config = dict(
    n_layer=10,
    d_model=160,
    n_head=2,
    n_kv_head=2,
    head_dim=64,
    d_mlp=640,
    vocab_size=635,
    activation='swiglu',
    norm='rmsnorm',
    norm_place='post',
    norm_eps=1e-05,
    positions='rope',
    rope_base=10000.0,
    rope_fraction=0.5,
    qk_norm=True,
    attn_scale=0.2,
    bias='none',
    tie_embeddings='early',
    parallel_block=False,
    extras=['local attention windows', 'shifted keys', 'capped logits'],
    init='uniform',
    init_std_qkv=0.0372,
    init_std_o=0.00931,
    init_std_up=0.0372,
    init_std_down=0.00416,
    optimizer='cautious_adamw',
    lr=0.0005,
    beta1=0.9,
    beta2=0.99,
    weight_decay=0.15,
    lr_head=0.00719,
    grad_clip=1.0,
    warmup_steps=272,
    schedule='wsd',
    decay_fraction=0.795,
    decay_shape='linear',
    final_lr_fraction=0.0,
    batch_tokens=16384,
    seq_len=512,
    doc_mask=True,
    train_tokens=117100000,
    steps=7148,
    dataset='wikipedia_en',
)
Each number is 500 + 40 x the weight over the matrix's rms, rounded and kept within 0 to 999. Layers, rows and columns count from 0. Numbers have three digits each.

# q: layer 6 attention query, 128x160, rms 0.0397, rows 0-85, columns 40-79
# k: layer 6 attention key, 128x160, rms 0.0389, rows 0-85, columns 40-79
# v: layer 6 attention value, 128x160, rms 0.0484, rows 0-63, columns 40-79
# o: layer 6 attention output (transposed), 128x160, rms 0.0364, rows 0-63, columns 40-79
q0:452420458494442517518409537533440546492457560494452539531469544497539461489516466484451498415483440463485509526461481467
k0:493537635542547375593496542468509539518504516443553518485586528492487463436548528528502494624553505523475507571548535535
q1:464568538534523460462463518447534553524526506525535524515522421531448541461522557507495504577543555522462490492550570484
k1:521592504411563438498506597543484483475505534492505512517453478491548576521489539504523493510497487497546491491578498472
q2:424570568525467480472499472448514507556541521480446513515558447503461493453463542495525538659606581562433564517533572489
k2:482558517494447476574459536494514534482537475443479522522519531489429475440541512566486492587547528490482471491625529476
q3:467579482522537477546527551462528486555581503438463464520565461581508497485516442495463534649499505507492481549518561531
k3:500540509474473449470537539448570566507493445534520572538571509543484541464480545579565508555538540490465587493498574449
q4:480503496534548481491493552490419456504447545548449457579438508494566491583465559441504459472371461421446494550436409519
k4:542426497464532469449491388546475452569444485532496402467474483424564481507457478441514498433396523487523514554450438525
q5:449579461513405463480544469474598533488537452458432560463534516527436481413535431502528513577619492527532440464447537470
k5:455670464468398531462513514540494574495474480429544547505531498535471566425556508605456526512539513555443467428545524446
q6:486567473456575532470500508492473445509479574502524501493527491516604523457419482440516464493437462511525442538499535536
k6:528465446480537548449486517529447446529572539542526437506495447429574529523538525437517498417343532444460429516520424620
q7:444494499489477486549538470481520517478522516467463492478515511467467503498498509476533475572499474512500478454576546507
k7:457582501495407511526584577526522543472478451542572619465523504480444550460517421579446536516575515531548530485481507421
q8:521518526561498483508498488520461517466567452450527458502483565477476482473466502512499534553552448550444539505521526501
k8:517471515502484448493495546482476431546466507499535543509482517575536534550523450493466498463514504500478433414453524479
q9:458524503546454491530464451506508518491516456520450567562496507468507490482467526567454541460512435517568553517519493470
k9:506513532494473532509512482491484538479481466457493491483487512447425499530531451525473467527483506485491503558512461528
q10:477481514511566556581514480496465520506429490496504499575553570538496473466548518489474492472486509465573468479449467423
k10:508574561474549490508491549490501465471514465524501490507528511450536532471511436466538539478507529445501555536514526527
q11:473549438524517452394512501498569518537517513499478487408532577531505515494453502468510520515508477526532448516503510544
k11:548497553539503533469520505554532492501512482507433408490473490514454491495532472500501487491495567514487478473587490535
q12:453497515435515436557497538420553463487504501548476461505531532551518490469452489523475525466483583537439515432561483509
k12:531445552460556538485540535487535486484493439439470528480513500501554515509513510458519471498521449480503487545564410450
q13:521484513448514436547529445508543490510481465494480513473475438444468437515540517472484535457458497586525472437483437451
k13:554563446434555443483462506542491499487492505470557517551547508459525554507539537465496517535493517502508486483467506493
q14:453588506550526426424481565473532470470610483491431495490553480585455530420475542527513575565557481540509446486513481535
k14:467465578512473462521492399505544525462458482415437544517457479491452472542517522485507498439552513520525457495544480498
q15:555498530503510518452523537508498531482520527460555457477500508568546540468525502520471391450457458474556467543511530515
k15:511513524461497502473509551493552480439483522526457520479480589535466438516517511541541499523526496543449571470526481426
q16:558486439458563448504545453501506518521438491550511424524504590461497558578500448506536494381492460563579496461502402493
k16:537474516524478491493425497525512497528425549491524423447489420489522495494496481475534463474464521497427538521424518507
q17:428545495567434489515529483500522502511546491460514543442550414519494456541497502496443507563518510510412487546517599499
k17:497529569468483491578492583449522535464511468475477527539541536524423452460551522504478553630567520471560505465588579504
q18:473430523469539495451464539535446453521549471480490457550432474522480478527542500500458495488435569406453513509526518526
k18:547479568499463480520467503472540468476499536550508508514490472501521482483442537488479529497536504482476524531518558522
q19:502478520524610497520510519498397451481478526576502556563435484490494500550457479478441463441378426403500417589463495521
k19:481454473588511533439488395528530451522442495539479408504521500477529501614509433456516493435443480491490532533401520534
q20:508464537518483549478476557555415472416466528524503480547422531466507494529449598519492435327404474505487514481503388457
k20:495434497559520542518540508495502510541488549459482420467471512486566513585501497493504478451497482425511514521496480524
q21:544475452503439523467488477515530448491606559429529438470511429560523431516515531427470483551395489433484463537513450565
k21:490516523508499519457510430513553447457491550534413497499421449499460423518475448443444474492467515506519524467436485490
q22:568432418410599504479452607546386443468428607596565461617388543541563507564469514477477475341349512443514446590414406484
k22:511418533503521471492430433546544472481476506510551430477496474427524454542439463433501543415511505504473543498445521490
q23:445509531484495495536519509419600578498482459494488542449523550565395535413493434473500550595525530499540470485529572461
k23:474531476516484531513471459552467447504462508430501477464465439537519516447549530503566497492438549545465495460530415469
q24:513495467518497485480503465502449471469489589538500541578433518501497551530474507524488521546483503485489528490483444465
k24:475497535494425494581558510546469524491457458484499556486506574514523526533558491554504415436474478546489429547463478472
q25:529479478430426517563468538561481547524427541506520536518502504460465462601526500488481451538492554544480542460473522504
k25:518450507465453494466478466473459512488424490506539512490485481535493502448477491476500497415444445509512528520507490477
q26:459475459506493501457464506424462538516512551548548569552476505617490559539498446504441509531494532515477464490474417446
k26:543567452479534521495495405516563516556512519536521466485539541493482539447506590438550561493513464585467466548504432482
q27:532574482547498506451531505487565502469496531486544445442464472536512576464547497461497516465515541530450454461455552544
k27:469449536508477528545457420447510498531557470499470504440532554523523478450447533568534513468524431561551492445583464523
q28:467480470457443538504439450478459458503493557481537522485516471524506487420539545443491533529506513531535507560467548487
k28:496516424540499488527441433478579445554573503444513477457497523450497490472434481568513476510508472481540567528540534442
q29:486487522515462529438509528455537470573550511479504431481534445569420435449507541503473589521522506470491498555482531555
k29:542449494462498469477515470557509474527561460502443484438496448530535526528435527479507485516503493518540528487489558486
q30:442493555513455512521534521508449510535469487441456556543519466511487504492498530480525458526428483520498530511517487537
k30:542535550479556492480515503530529461465546501532502558492486542579463510508502492491590487481448490428517524440451498445
q31:585484529495543498462499487508515544496483412515452555537466494459474499536509521534508470462534533516475563494553492436
k31:538550511496458546565516543560462545459537542474456547483428529420450557538557518517508467535537484534505540466509485516
q32:504473496570491510557522506531513490473466543531521523531562476480463548473481453503475457473457494499530501527437467485
k32:471470541545413534493445483523446530481510518518514453445559519465556485465505455569484523460537446570477526549482541536
q33:532555480443536589553530464533536461479541506545547538489567493394464533556521530555489500516514525503561466459506541489
k33:479485475486463529510509527449469492510460582454503478570457527549480475464422559465525513465518511497488425419522513515
q34:491455530454473485591543510479441534454495493496528583483537554467451480483427528491402509564526491513472498454450508466
k34:442491496522497552404511489478479514503505415461536501528511485534499543500462543508560437493471525514482459518456484512
q35:522475513474434488499486470502530461484445448496504521468428506536481478489538430526559477518499473548474455584553469537
k35:570509455459536523501480448491483532519467517523517460498536520539469517488497530543525557499558443495454489581452548519
q36:503560498488468508408490498499475498539550554492496479434516459604506470496500492483489549518550475467519545468509522474
k36:508504424516477546556493485471551473569509519486452448494480524536483451463531486512452518524579528531462554503553484520
q37:530559445512398503485481488461471515441493496548563531436490512514518477505550570499504527404514505454521503479489502526
k37:499520543505461524565497537466482514556452461436521459501570492525520505558484479541496519504471516465466535546472500509
q38:502450522449472496502521461477541528582491529473499507556447513472527483491516482474467469472461495483462466433508400461
k38:499552477430547540523486530512465422439524452582437481503462449478495475493546501523475528527517476497456505507472516470
q39:446463496518539515517505489509546518420473534554531543440505462466485545458531542522482443512494482495505491564533515474
k39:463574451561539530508506535496551556530452525450570531525504494521473457540554471495536506465491519489541468487437505472
q40:456501484504468494446524488434558434511552583484467430505479466568504458463497508475481537536555519521461509549551536550
k40:468532550502513562458485492517546501498511499459504429473485458500544478458380492452502478479473542479486440426538461563
q41:454479482428479494536508441477535508571497497459466446464558521481491554543510487474447469517470540506639490451500430483
k41:475475540492537519414447553518501448476427523570500468469484465545478524550457458497480458475455497478486542509457472470
q42:436534507429418469536510462488518467506466495493570490501489491449542491524512505492480587447477523471479570477492469501
k42:462472459538442489500556471491508553447469554438483555450428546499544545554475488497507424559469513522502482520413510474
q43:457526479465494460458517521503515450479535560461520448522496533511532441476508528437496528508550576506546533506562484533
k43:491474563520536474468488538459576490501493529504429511529476504541487548514477519481531493505528501454507524541520497519
q44:474419496506494460513451560439540497487526435502447451497534470441489480469555467495504535482471444504548534462508499507
k44:453513504442507482498549490471539523515442581476493514532496473479507463431505474493472504500526464489471550582463529526
q45:518489437477457536431471476453483528486513481507548459468524455516506485513535527491529454511487523480490472560511494547
k45:545557478546492504533499450457472498524539562464579502454463479532543414500477447466451535460532450474502555421519552536
q46:514523494502488542545456541544424542482496458544474493453467518526537474428501505521526539458488531477533462563483569493
k46:557551475500428473511459469442543469522514516507509472450567472511474500516550523561506453507574460546503533518482553516
q47:517489562570517503499594483575516534518487434517494508427521543402491477517512531538494521501476502563496528462534505494
k47:473567523418471505499552592484443456530517461464534538544468472497511540596559544402493454543422499509480486485502463539
q48:569494459446448494486492476519568518459503460474448488476462485473483477529526554524549520499563488523495481428474538506
k48:502516547458553496574467508497485486500471553510495478495427499485523501429523486489451566496546452537490499556531444376
q49:499455487514452494567506576467499519472414451472548482538510500476489511479449482515544514517550534510461509513512501404
k49:498430520485500528559531495528474476506499532486510580486477451513515476453483483550518482544437503468509444481507484515
q50:488535460596519566480485473457490504491529451549442430521483444464437527417533508530481483511435475432501453531484471503
k50:513582503436514489532556528425481531473511547422471526453551566471512478463486511513510432540506539532450475510454503509
q51:462453484467516529494437553463571535522521523483457509541491518485466536543521470488553527478543503515465469512501501465
k51:483493530483485486525505490582422467466523477537546491503469486408494498496551569474538528506474416449523517487450529583
q52:504545439504478527477445459429518438524510537534560515505564475603511508533483524475486504500548522565431514502454521551
k52:514506528458535435494441487458545465510508561491488471491506469476471463401455553451504502489506546448431436458507497504
q53:573486511531500520538522495508482525471542511490559537528503551493532451556484504463483553525497565476488563531484509427
k53:501500458473563452459466505488474489503559483512517492414499541520491457481514484559488560494469449490575438546458514538
q54:572472476492449457544436517527506487478474543509557506472494516452505535514571464515443492455485483498429495473419495554
k54:549521443475532446512457571514496477529500477546490480489474485597508454475442493495533497517496524556558568558482534515
q55:549454533421472471539518477529450529460534420553477442505511587566457570494487455497500507517542471497499433495477473500
k55:473571507565491505523526414529545459447433520443493565509506454430459457531507440460505489496499482517528507498477473483
q56:455428552535487514474497551515501482561460543577493511466490466406441504488515415473506496522443551481486483503542481494
k56:446536434547488472527524442537538567517482509509466466519478512513591490484533483526522480498455532521507429493478570477
q57:498501508468520528487489523471496540505423550515471463519592533453499457507505416485516539534516509518540499398494486467
k57:500451554539528556449546515502446480466480486557455514587434469484446509484469499502521503465498508460420494547500473469
q58:536450405484501547538459554556493474548456462560621500544503529542469493540482535525526526486520572513477512535452530544
k58:555451527515514535468489468457529493475514538485452477556524526469569473486500538484458485523489509493465472462570506467
q59:509467462475438509521485552519477465474547521556537519515563515473474444465540488476548435509515482479548508522480561498
k59:448405517549432541500505450486505520461480473485466502572482576577517488464531455488527486519453610432538531565493512460
q60:467557529523467458529543523468467518461485496495470537498457458507560541512476469521550451500531517481505470435499540511
k60:434487518479444491515503516558473497526415502528534514490461444523456539460488601469503524465545483466463504453556396470
q61:550478534525574515469474503503481508518493507453545531425479495554533460540495510493541499476574460580481467574520543560
k61:480512547518477498506546468457541467475503479520504486481574586491467502507462465535456539522518473529436561486484507508
q62:487494557537485502539504470437512503484515450501483514522568453477450567389494452489557537515422514464506491483540452516
k62:535512498503431566524533471464538486497469501484443447517467477518452475446565479508449523504544508484518508525459489499
q63:478487538490458545487458559470488468492532442490459562456517488577485512466482478559517533535549413530573489518519488515
k63:496493489545555522457519472513480548521509529484509437481572504435486549470517465508432520482584464495504487533536515483
v0:532461497491543475547520549506548516487536546430496506527513479508535553547515591462478510441414493506482442465521473486
o0:539465546412529480523500536426469510450530529514476526516539477488425455508513527471465478483441503476555525489465464524
v1:469531498625482571499509496456506452560496494495446538507481481490540502490536407522472515543532514528547505528524496512
o1:472506504508453546543490459550473482516425525461475525470475472488556458475569504494512503408488522528405540484434494486
v2:539516531514568451539515545507553477540478413457433558487435472549482418450557446468549507499548564467540455437512482539
o2:488523478540515609467444474454494496474558570456499516500462501517539569472554517487481490437489517471440513538493538552
v3:540526529482427480469425454488540509530583528497440510526564524476529521479531474532499415512485518537532458532528505536
o3:381502513561474548491433458488567520547418531438442545503517523475536447527580485471459478423525468514468499479450523497
v4:440580462531510462563480485499523544481493477505506490542500464440496510446540581509489570465513524458560557540488488548
o4:547460488581524489526525471530512456589487531552542410498498433490491508489485550507575555445512530484447471553524498470
v5:590503569504521445506474520585526526447503469493426555565432423559522488464557497510474437467542494529515463435525438516
o5:481565468572507570488465496415526514495540550485464497540548451494534557472507496500506415425495497433489473468473507516
v6:515542542569547516472528517532476504516511462443463524491413439493534430516461512547602484514554578531572434485495498463
o6:498480437523500584477463440413484466440557549445470554470515534533543619532502480500506409502518512471515511480559431508
v7:532463576510522549519420478476493561464567601420539512576564413513579551534473503510426366472472543576527473517514541449
o7:445503507493552426517435461401570524509488569498365493497491543488466529529431479451381484441536414444550514444481419470
v8:445506553436527512514520459467437474458485511464535517533524510471483553495537583505460551515475454491474540451517474550
o8:524477551502538423484541531527469474459580513564535487547502494460428450498453493525545460537488510412538468526549482485
v9:493541521505503509462431473503581555464410492485415556504521557485450456519429510481505402472481464469535509501484506462
o9:454516481517458485521518415434511467522458598466455537445590516437475510534442457423507490502471483457515518456467521518
v10:543494452443467524544465504563450572518532505465530504478523530510486473526490425488514527472582462518485522477393539471
o10:466464478545507558486490534528470569514461504521494479465534515524516502464413400522534521497527417459489469485479544570
v11:471499506569463477493506507538506439527401407524505485494491399557488473418544543497509576522534496466452481437574559564
o11:468479504614426535513487450502509564483555494546488512548469451435552536463511540519487496475504523408485386489530479569
v12:530447516492448527494534486470515481431506537484478453580487443506455570513497490524488427401454537460563534541536467489
o12:446494468467502515531498501408527499522487509555469538525585463484438516493418460479511442509440444470536464467455504469
v13:442486548504460561476467478474499460468537509594468467492519509544579506505443469469469459547557534471529556492446465447
o13:487548506467504439413503465519555457477454514409509540446511526413579520561498480479552547532533546618488563510438499498
v14:517461493487514522512485459465486550481484564515553490512550494483591525541450472436461450568497545541487538508505564449
o14:469524462433579470427485500460523559508499534544476500505451531434485541571413457475404551607528442511525472519508447467
v15:494525490490459465461501459524475498508442530446559514484529503447413577526485543475504462514487506474489513555513535463
o15:497424525536519456537531515522487529512479476570517495479531573468424413482381528500512456551475450444560489479498505485
v16:484537463531475442473479540494468493510525502478517534411487553525479466535473426478422490530541521488496435420442486466
o16:489504487516545473546517528475432544482483575483489471447497597405499616525414452444560492467413511517498458449483434481
v17:468463510526518516541519450461488447515508498466539505514476508471531485476528524454447568524459468447515442533596508556
o17:500474564507475444567488512470497544499531481485485493511496488466456418448538589516430491444427516442481518511514507495
v18:479430492521542448492545533456457505494478468492502523451466469520549506496522523479454481559451519516496486444560511481
o18:481526501418488537465513539422462517455530474508505536562464487479480541508519532485444461501452528461496484513502461506
v19:497488450457562474483505475562463558448524481460479457540568531555488511501585614494555484580458496470458534545558552529
o19:546504461495521453518527461511520477530520527501491472559507475595509548546533598498447562521552470514492471597573482488
v20:488446471445480490520542507517491469534465541473502502497502520447493461548495541466518521434480469557522507521487559495
o20:513527526485531438564558499497525508481486488555457518492517534459426460508406518519519491553437481496538491504535545477
v21:545515538560523518532422487550427501474472480419464568584508397510458486510531584511532432502574516456556494481481426471
o21:512481492578511493475501454457487484499551538528453516496577524492501507453445437495500443468485448448523485462492427541
v22:443515446525466495500533514467522499438510459491452442575571568485568430498497535480400433512396501418454552461527464552
o22:487511454436558510461461499481491473523545604434503429568460414425520583609537535410505535528465491527429479584463563475
v23:568480478450486540470484549529504549549512514512464536498479488516465512502448550514451452498493498550499448518526457487
o23:536507507489519493467433519428517510488559514444424471543512512483526487459456576453457462421494513456494504458567515519
v24:472489482471542554482480536471491550458551491422507521579456549505572500545463526505583484499550490486488561534473545443
o24:548520492515503509488470455452493445520537527512429509452488560571506617495456516460483544573543490465504462540597488464
v25:460510478443516503520430465453528525447465475517523553459489478485475565542481455470512494503574461498554519495435471474
o25:484518493526545493460543476473509466477440487522520554486578531451478479504434403501479474475522510514497509457483451502
v26:463495467480444486531522492503502453486471428553571447409490514501520480452450394528527571545564468478561496488458509490
o26:470502470520508505515562524565431550502441472586522533475537468426530475513423425553597493539450508538514492487451527499
v27:485505525499506461532470517519498473476497483494490519554444541534526434514462421521572444485546509500481528511498458460
o27:471537415514503595491524473449460423446492486518474512517545472535548599577487425533560476567513513518502551572470493537
v28:472502574544517544580544501508464465570551475490554488500487471495587596497481559519472550487457522432462452504477482458
o28:542440581524480542565518546550430496449494473543458461510448474522477487480528553550472510504497529489480488539465440474
v29:473471570452501548472498525474529514415538533428591431486490501550496541483516554488496419532499482540482567456539582494
o29:478553451441540393467501424453532466513456460518514516524475547516521517604443509456471492571539458494558492502544450496
v30:497481537554547511518463508438544469503478458466481508443545565457506443496455448458520479510518566560528489455473545466
o30:450539429417512498559439498381488550483480558478493548480512559454394550483335470464467488546447466491494462448441544498
v31:523518430476520481505525575525460543521449465530410510472484555456501458477505500535483504535502491395514472495507498566
o31:452511460458566533475550490462427521475538539505548460546523406442482542498481485508512461480435533513482510568455583551
v32:485503464533471538516531555508499517446449516487469477579560452513432492483614585528539528486531515416460453532542415475
o32:470423477602515459503537481551496481488543536519551469510544483546474459487478524501565491464545524485487526539483485499
v33:481457533530520523506524500523491494449551476415441513563482411556599476519546465497519430548464551487497477485510428523
o33:504515452514519528517492497480496485471562549478400496530546461509566621511472487492505481439473489461533424491488405495
v34:522545507529498506494500478493571567462542515511504478534449472505591479543471455508519414469554509558524546459455527469
o34:409557383479547453492468444429529524490477501480475488542492516558594603581483458527452553468497424516477518489487478508
v35:543523509469450577569407512531502577452473482474456549546521464563502458461480458444508501552521450477526490449511458504
o35:445483480573467501457508531487513479498579492527450477502516496509561500444490464557534464444480495435477515474413499554
v36:567448598486475448487495467432544501530583550485521476488454449524546455531463528480471467455460502535530440421574529483
o36:453487481484596530499437522402517502528464521540455512534490550454471475560503506477473481517422496486496518523447461506
v37:473519524519427517512455530410513519514509525535469471516551496439582502489446440531553418532528478497481563509489539443
o37:532499483543466479491461452537593438559487497474443495415472528531562529548461565425492599536573467520474512507501501423
v38:501477509556560488508486546559426517546480436523422548473438550541513431498507474534435523569470546533457438457546454513
o38:531504529448455597477510521476504528499550522383447517505448496470554518488620494436442450479455570452475508517498507534
v39:505452526453540489552538521577401473515496532454506501468508517497542529540546623511474586522482507435453505493513452472
o39:608433562533500499544585536511400482456519454587534457500472492519429451478524533528454493508478535497511503563529478514
v40:521559543543450543570446421548518468520491514464490508594466501551462488455473530445530504428453455452518543506520509478
o40:504459535582399486529472511524605497532564520511475463474508495527510466430530540500534469438515503383509471475450525518
v41:533477451514497599489470441485399562454534448510481512524470493569474499508496494491538442537560497410496559510474421480
o41:413434470484451560443534473495484522518496483472478616485481456510560481431521399499543526492494477447481531468457508496
v42:519513534522526446460499488515501494547548476511515535514542475487427450454540549522449476476503532528568500510574519523
o42:491496522547477510484513488474516622514507514520511511513510482441520429436451472500437482469465458506555461452493503543
v43:519527476475502445412481536555456525481505538486510528469517446467445528482535558473503555495539508453472543451519493484
o43:502519516559528465460501530540513604526527473570567466480562562419496465477462474451536498514547453437515469414606455495
v44:495522497447431526569471458507514576435487498433494484522555415505432473483523479481485414508537413434582513514544538464
o44:429472456544521399562572438462464448564475521571453523496558512507511535488386515534519479485489428456483531499429474495
v45:472538462459468495514462531485569536452510485515416533544466469552544442488497369485481452528517523466593469549486466551
o45:422583428485485572441475477454502503518524558431525492486519456467586582516520471502548495409494499572465514522373559573
v46:509553498460451557441464448485451535407554562510560518487574453505528551542513508518487408494542459538502501510486437522
o46:432536464476509435485490469501515487546462549463549439492525528457512443551464442465439485414528463478502534373508421523
v47:527481435487522530552502509571498490549513469459400496446508582501445497469470507541571503490470524480471451505502503463
o47:481433504462490515528493537521423534481491449484430513530514465526521474434483521513491477487447473481499576530476518537
v48:436522461488520427511474522462553468511503566562575507495473473480487544553507571481535479446555473519467527542466539447
o48:549519511519485455471499468484581435566447441549528465454521556479502445544496506433493567523634515546535533454506473488
v49:546482530456503503564554472570465520464510549432541496529467494542448502509506556484604463472539476541390492547494517529
o49:557497509476478468548483495482496432473571391478401472526451481611474474452515509545470492514529475465556499525512452536
v50:521511490440566544524473533515404538446551531489500468527463589476486534544486523474500467495485472446418475468478480449
o50:517472509445560490499504533456456474415646469499424402541463511586490532526496467522432518540480472442520508539499482503
v51:507453516551581464445497536476518487484445530453499493523464478553514515536576568483546476510516529588425473480499528532
o51:512533456461528480491461495458520512491533503518539486562489544513428465511513508444487486488508517475493461466562430523
v52:537500536525548491489582517441482490512559539497551467480517547528558512551501513548547473531524488572473481452485548496
o52:506502478426518472526495497511504489494498513470466510515480537582499494556527504524423545542515503519485504486527461474
v53:560479516536540464474425521472536473443508503395551533540470485591523524495505478485533502411578448583498522497385467518
o53:497599502520445503448495481455523491456491505565469469493526547550509531483546387563441476514517497470551452457535451520
v54:528511532451505507559470546573466536450588503416455462580535537529523484553474515509424477473438477423511413486491417528
o54:429497476500596543471472557414465520482551553482458466542512466459501568507515424526484447447477498504537462545383497573
v55:529499421413465544521513509465521477475553522564519457493477599465498455540429460486533477494522490493468451499493506399
o55:516472491494595505483529499523557425492459502440439501479503532547537533577547490500556565565566522589504556571463515483
v56:472482537488487462467532465476471469457546500504457466482542508442548555460525501523563462550545542546509536590581471504
o56:428495465534476536552520426505466460519466506470546467485514433484498499571551493459506460490524506561461513497526520475
v57:487529482430464587539564498563522489477529511501444456539521585491519454449416449526517476470465511526460498566483533441
o57:541458479484492476522537539537505451526459478470413536472496431600542625456538524491557538566524478516544576658459628472
v58:526495516510434506452583492472396434501529517558575507420513472428568489546487458507458517439531491557446484562485474466
o58:526482530469549485529488572511464538451443425480458470463454547468498436517486488491450527466503513520531450452529465464
v59:573538504467509430472489492491494464486536467478542457543479388535530564456544516517492512515533503477523467534575507477
o59:496501551573463491552534514488492545467493481550465459592519500541529499519553528559457452476491520462530477503502488508
v60:530472494505473559560496508527433551533490500438458484495512534464494491495540486506532488539521507506492530539542582542
o60:419482521462459520506487461539496527526509468502497561485422502543550455451501569514458538523490445489496494477550511447
v61:479519520517431526434517485423504438523527428526537546453450519487545538492504477530444608532473501539508500438531467496
o61:515502543521487558457511572572477519486459485526567541529467523448542432524539481493539493543447550524508488471515511487
v62:430526467454492525570468516425457442460453487559575481453514450493462582505446539457433511484520503482480515517504458526
o62:514475559472474399520609511521561478499460470549547497471521535406430400515435461484545556509488523481528495455474495483
v63:450551473534509483567449468498501544476476532510453538525552586527504493457524544470457511516516458433458545507424478455
o63:574505585536428420451504502541569501507509553488499547449512480475548480464453537417523558514557509444506556494494511452
q64:637492453463504474546509490481535512470429544586544446552433534471516501603481555538508576485450506476538526440456457578
k64:567491440500580493446415521542485470488490548452437474605488415503439468542391558438465473443530534497463507470465395540
q65:582429471480519416565517522616511519513443460602476475537517542417510496550449553481489520386456507474527582475454498500
k65:508408480466510463404474456508513432557508561481536495622508513473543453569463538477511433386451518390548582540496491567
q66:552423460507497503514530480488537548544521485533483523530515535456455547448486496531542542493518475510562520404447453420
k66:530486464467484474469473488496521503531589562516467545534501426489463521552528502501537469497466482500526429513481484523
q67:578393496491529548447467581572506465462432544568503533531456525462468471567404499520500464364414524465507484557398373481
k67:539392544525553459449454553507489447539493566451484383514483495409515426610438529464494477413464566523542501558556422570
q68:442522512499535553474511490502504522474553468488509502501500518558555518460525471451485556521471502510463512535482522492
k68:480457486539515471525451485538451437509479438531506431524477498509499543474471470506542470472457536475483508504464515531
q69:449475517468576520519518474429559434559487449500547520566456510574532534530466523468475486556504588528440538506528584494
k69:563517523473562524517495515468465497476536465480510472525514525485484461491499527516493470526472522530470491429503437554
q70:469551505522353498531558486488507526520493415353495618510567492554415477475519436547475523569573572518494526337560582479
k70:419582558456487564541521556463464555496490452452485583465473522557451516422493493531463549553584416552470520436546535442
q71:521516485502523531479461535491476495484475495538489493490456517481517503486517496489492498529528471455432503440532519475
k71:447574558531515545496537508480536494472516485474503555475534559559459559421449470539487462488545460536515556554437519522
q72:521445522515562518432473538494482554523528535470487562472475466483484547510550503451495560545544440501513532476488538473
k72:546559530475505508532496509447492471483503503520526466475520527463535512450461533521498481457472489496500507554482509541
q73:458531410545512544515525465476521519445508465442541448466503480513570535517482499469500529486510533495479493534448526516
k73:530463459507501565468431456530465496566558485499437487477488510511518433458490497515505566522521542445506548458559468554
q74:480484446539520426583485546561489543549507493456552448496529535499484474555537504519512477550472450409523448475548557509
k74:484560507474480478573546466439516543454523529482492546432484509508516480499501509502479486461531486506504485481565482471
q75:450529411532574489510521540540488498486490483461425496568509524495581524516537450506557480502544512555469525541467522512
k75:565460543493509514509532430479515472508480538523574517474489514466444446497548571511498565525506474416535485456504458487
q76:465500531526531445476502480454483487494487487544498515483475506545523475428468541481558469513471446512554506512502514525
k76:537510480533550554551465439421440499504547462560473415463466530505476546491475468456509552507519455539485483482498559513
q77:493453568514507507497486507537478497507449546484464449504491493454486498468523504529453506515407469449509531581480414453
k77:498541520574506495539520468540498524529525526464523485507490530503564541536460509476534543517521484504518521552502518458
q78:482420545446473492555484525481442505459494562483548491502519482535514547542509526484470444451505563457430519490483507494
k78:530513509505562456497507444528501552582491417501488527516535480490493551515429547456550469465521538523527499513503447490
q79:508473465425459535501526471462504493526496513494491489511469461531531410549457506561580523522470529485535557414484497560
k79:507498481492478469583486544448462439460496562504517469528526531505458485512484505514409502529463499477468504535473503460
q80:476544541474495419527519479537544495460483439503459530440560507495506462451515553479603458478551508495502493529504568493
k80:575484469517514507438529470525425567544536476529526483459504528466458589569461502553560518541427544488531440454458447555
q81:429484546526586437452568455491528499497577429467478540467493545507530511447534470598602500454517479481521459479539498494
k81:537486498461511446544513521566434518546524484522592521413494525401501484566518507442462503504467486525474512491459566526
q82:406582552538452508506532466423554517519545498388502520421541466573492541409544513527513483647581529583481518479567581546
k82:472530542489421549543547535443516602450515408452532593454523502533448483373576459575458566579573474551476485455505529455
q83:524475505480504473549588463497538549541482478543583545457514505495459517460499457582577520436484464454594515417535497495
k83:488546542485483472460477522463476496503468465512501530489465451500456558477506455531502490531550456560514488470451499458
q84:565465485532532461537400540559452438513467579561534454499457465509539477621516553396546476443385506404485407566475427563
k84:580389472536522437449448498487484451514487567513522422514493523416599520536489514439518471382405566469536502489491432577
q85:540491435496530501538425544515446455447476588544488487448492491460566543498517573404500514430442507459456472536431443568
k85:549444455514586459429419539503590463520539509566532475544498485415602457544423492453583441372414489503518531560452459529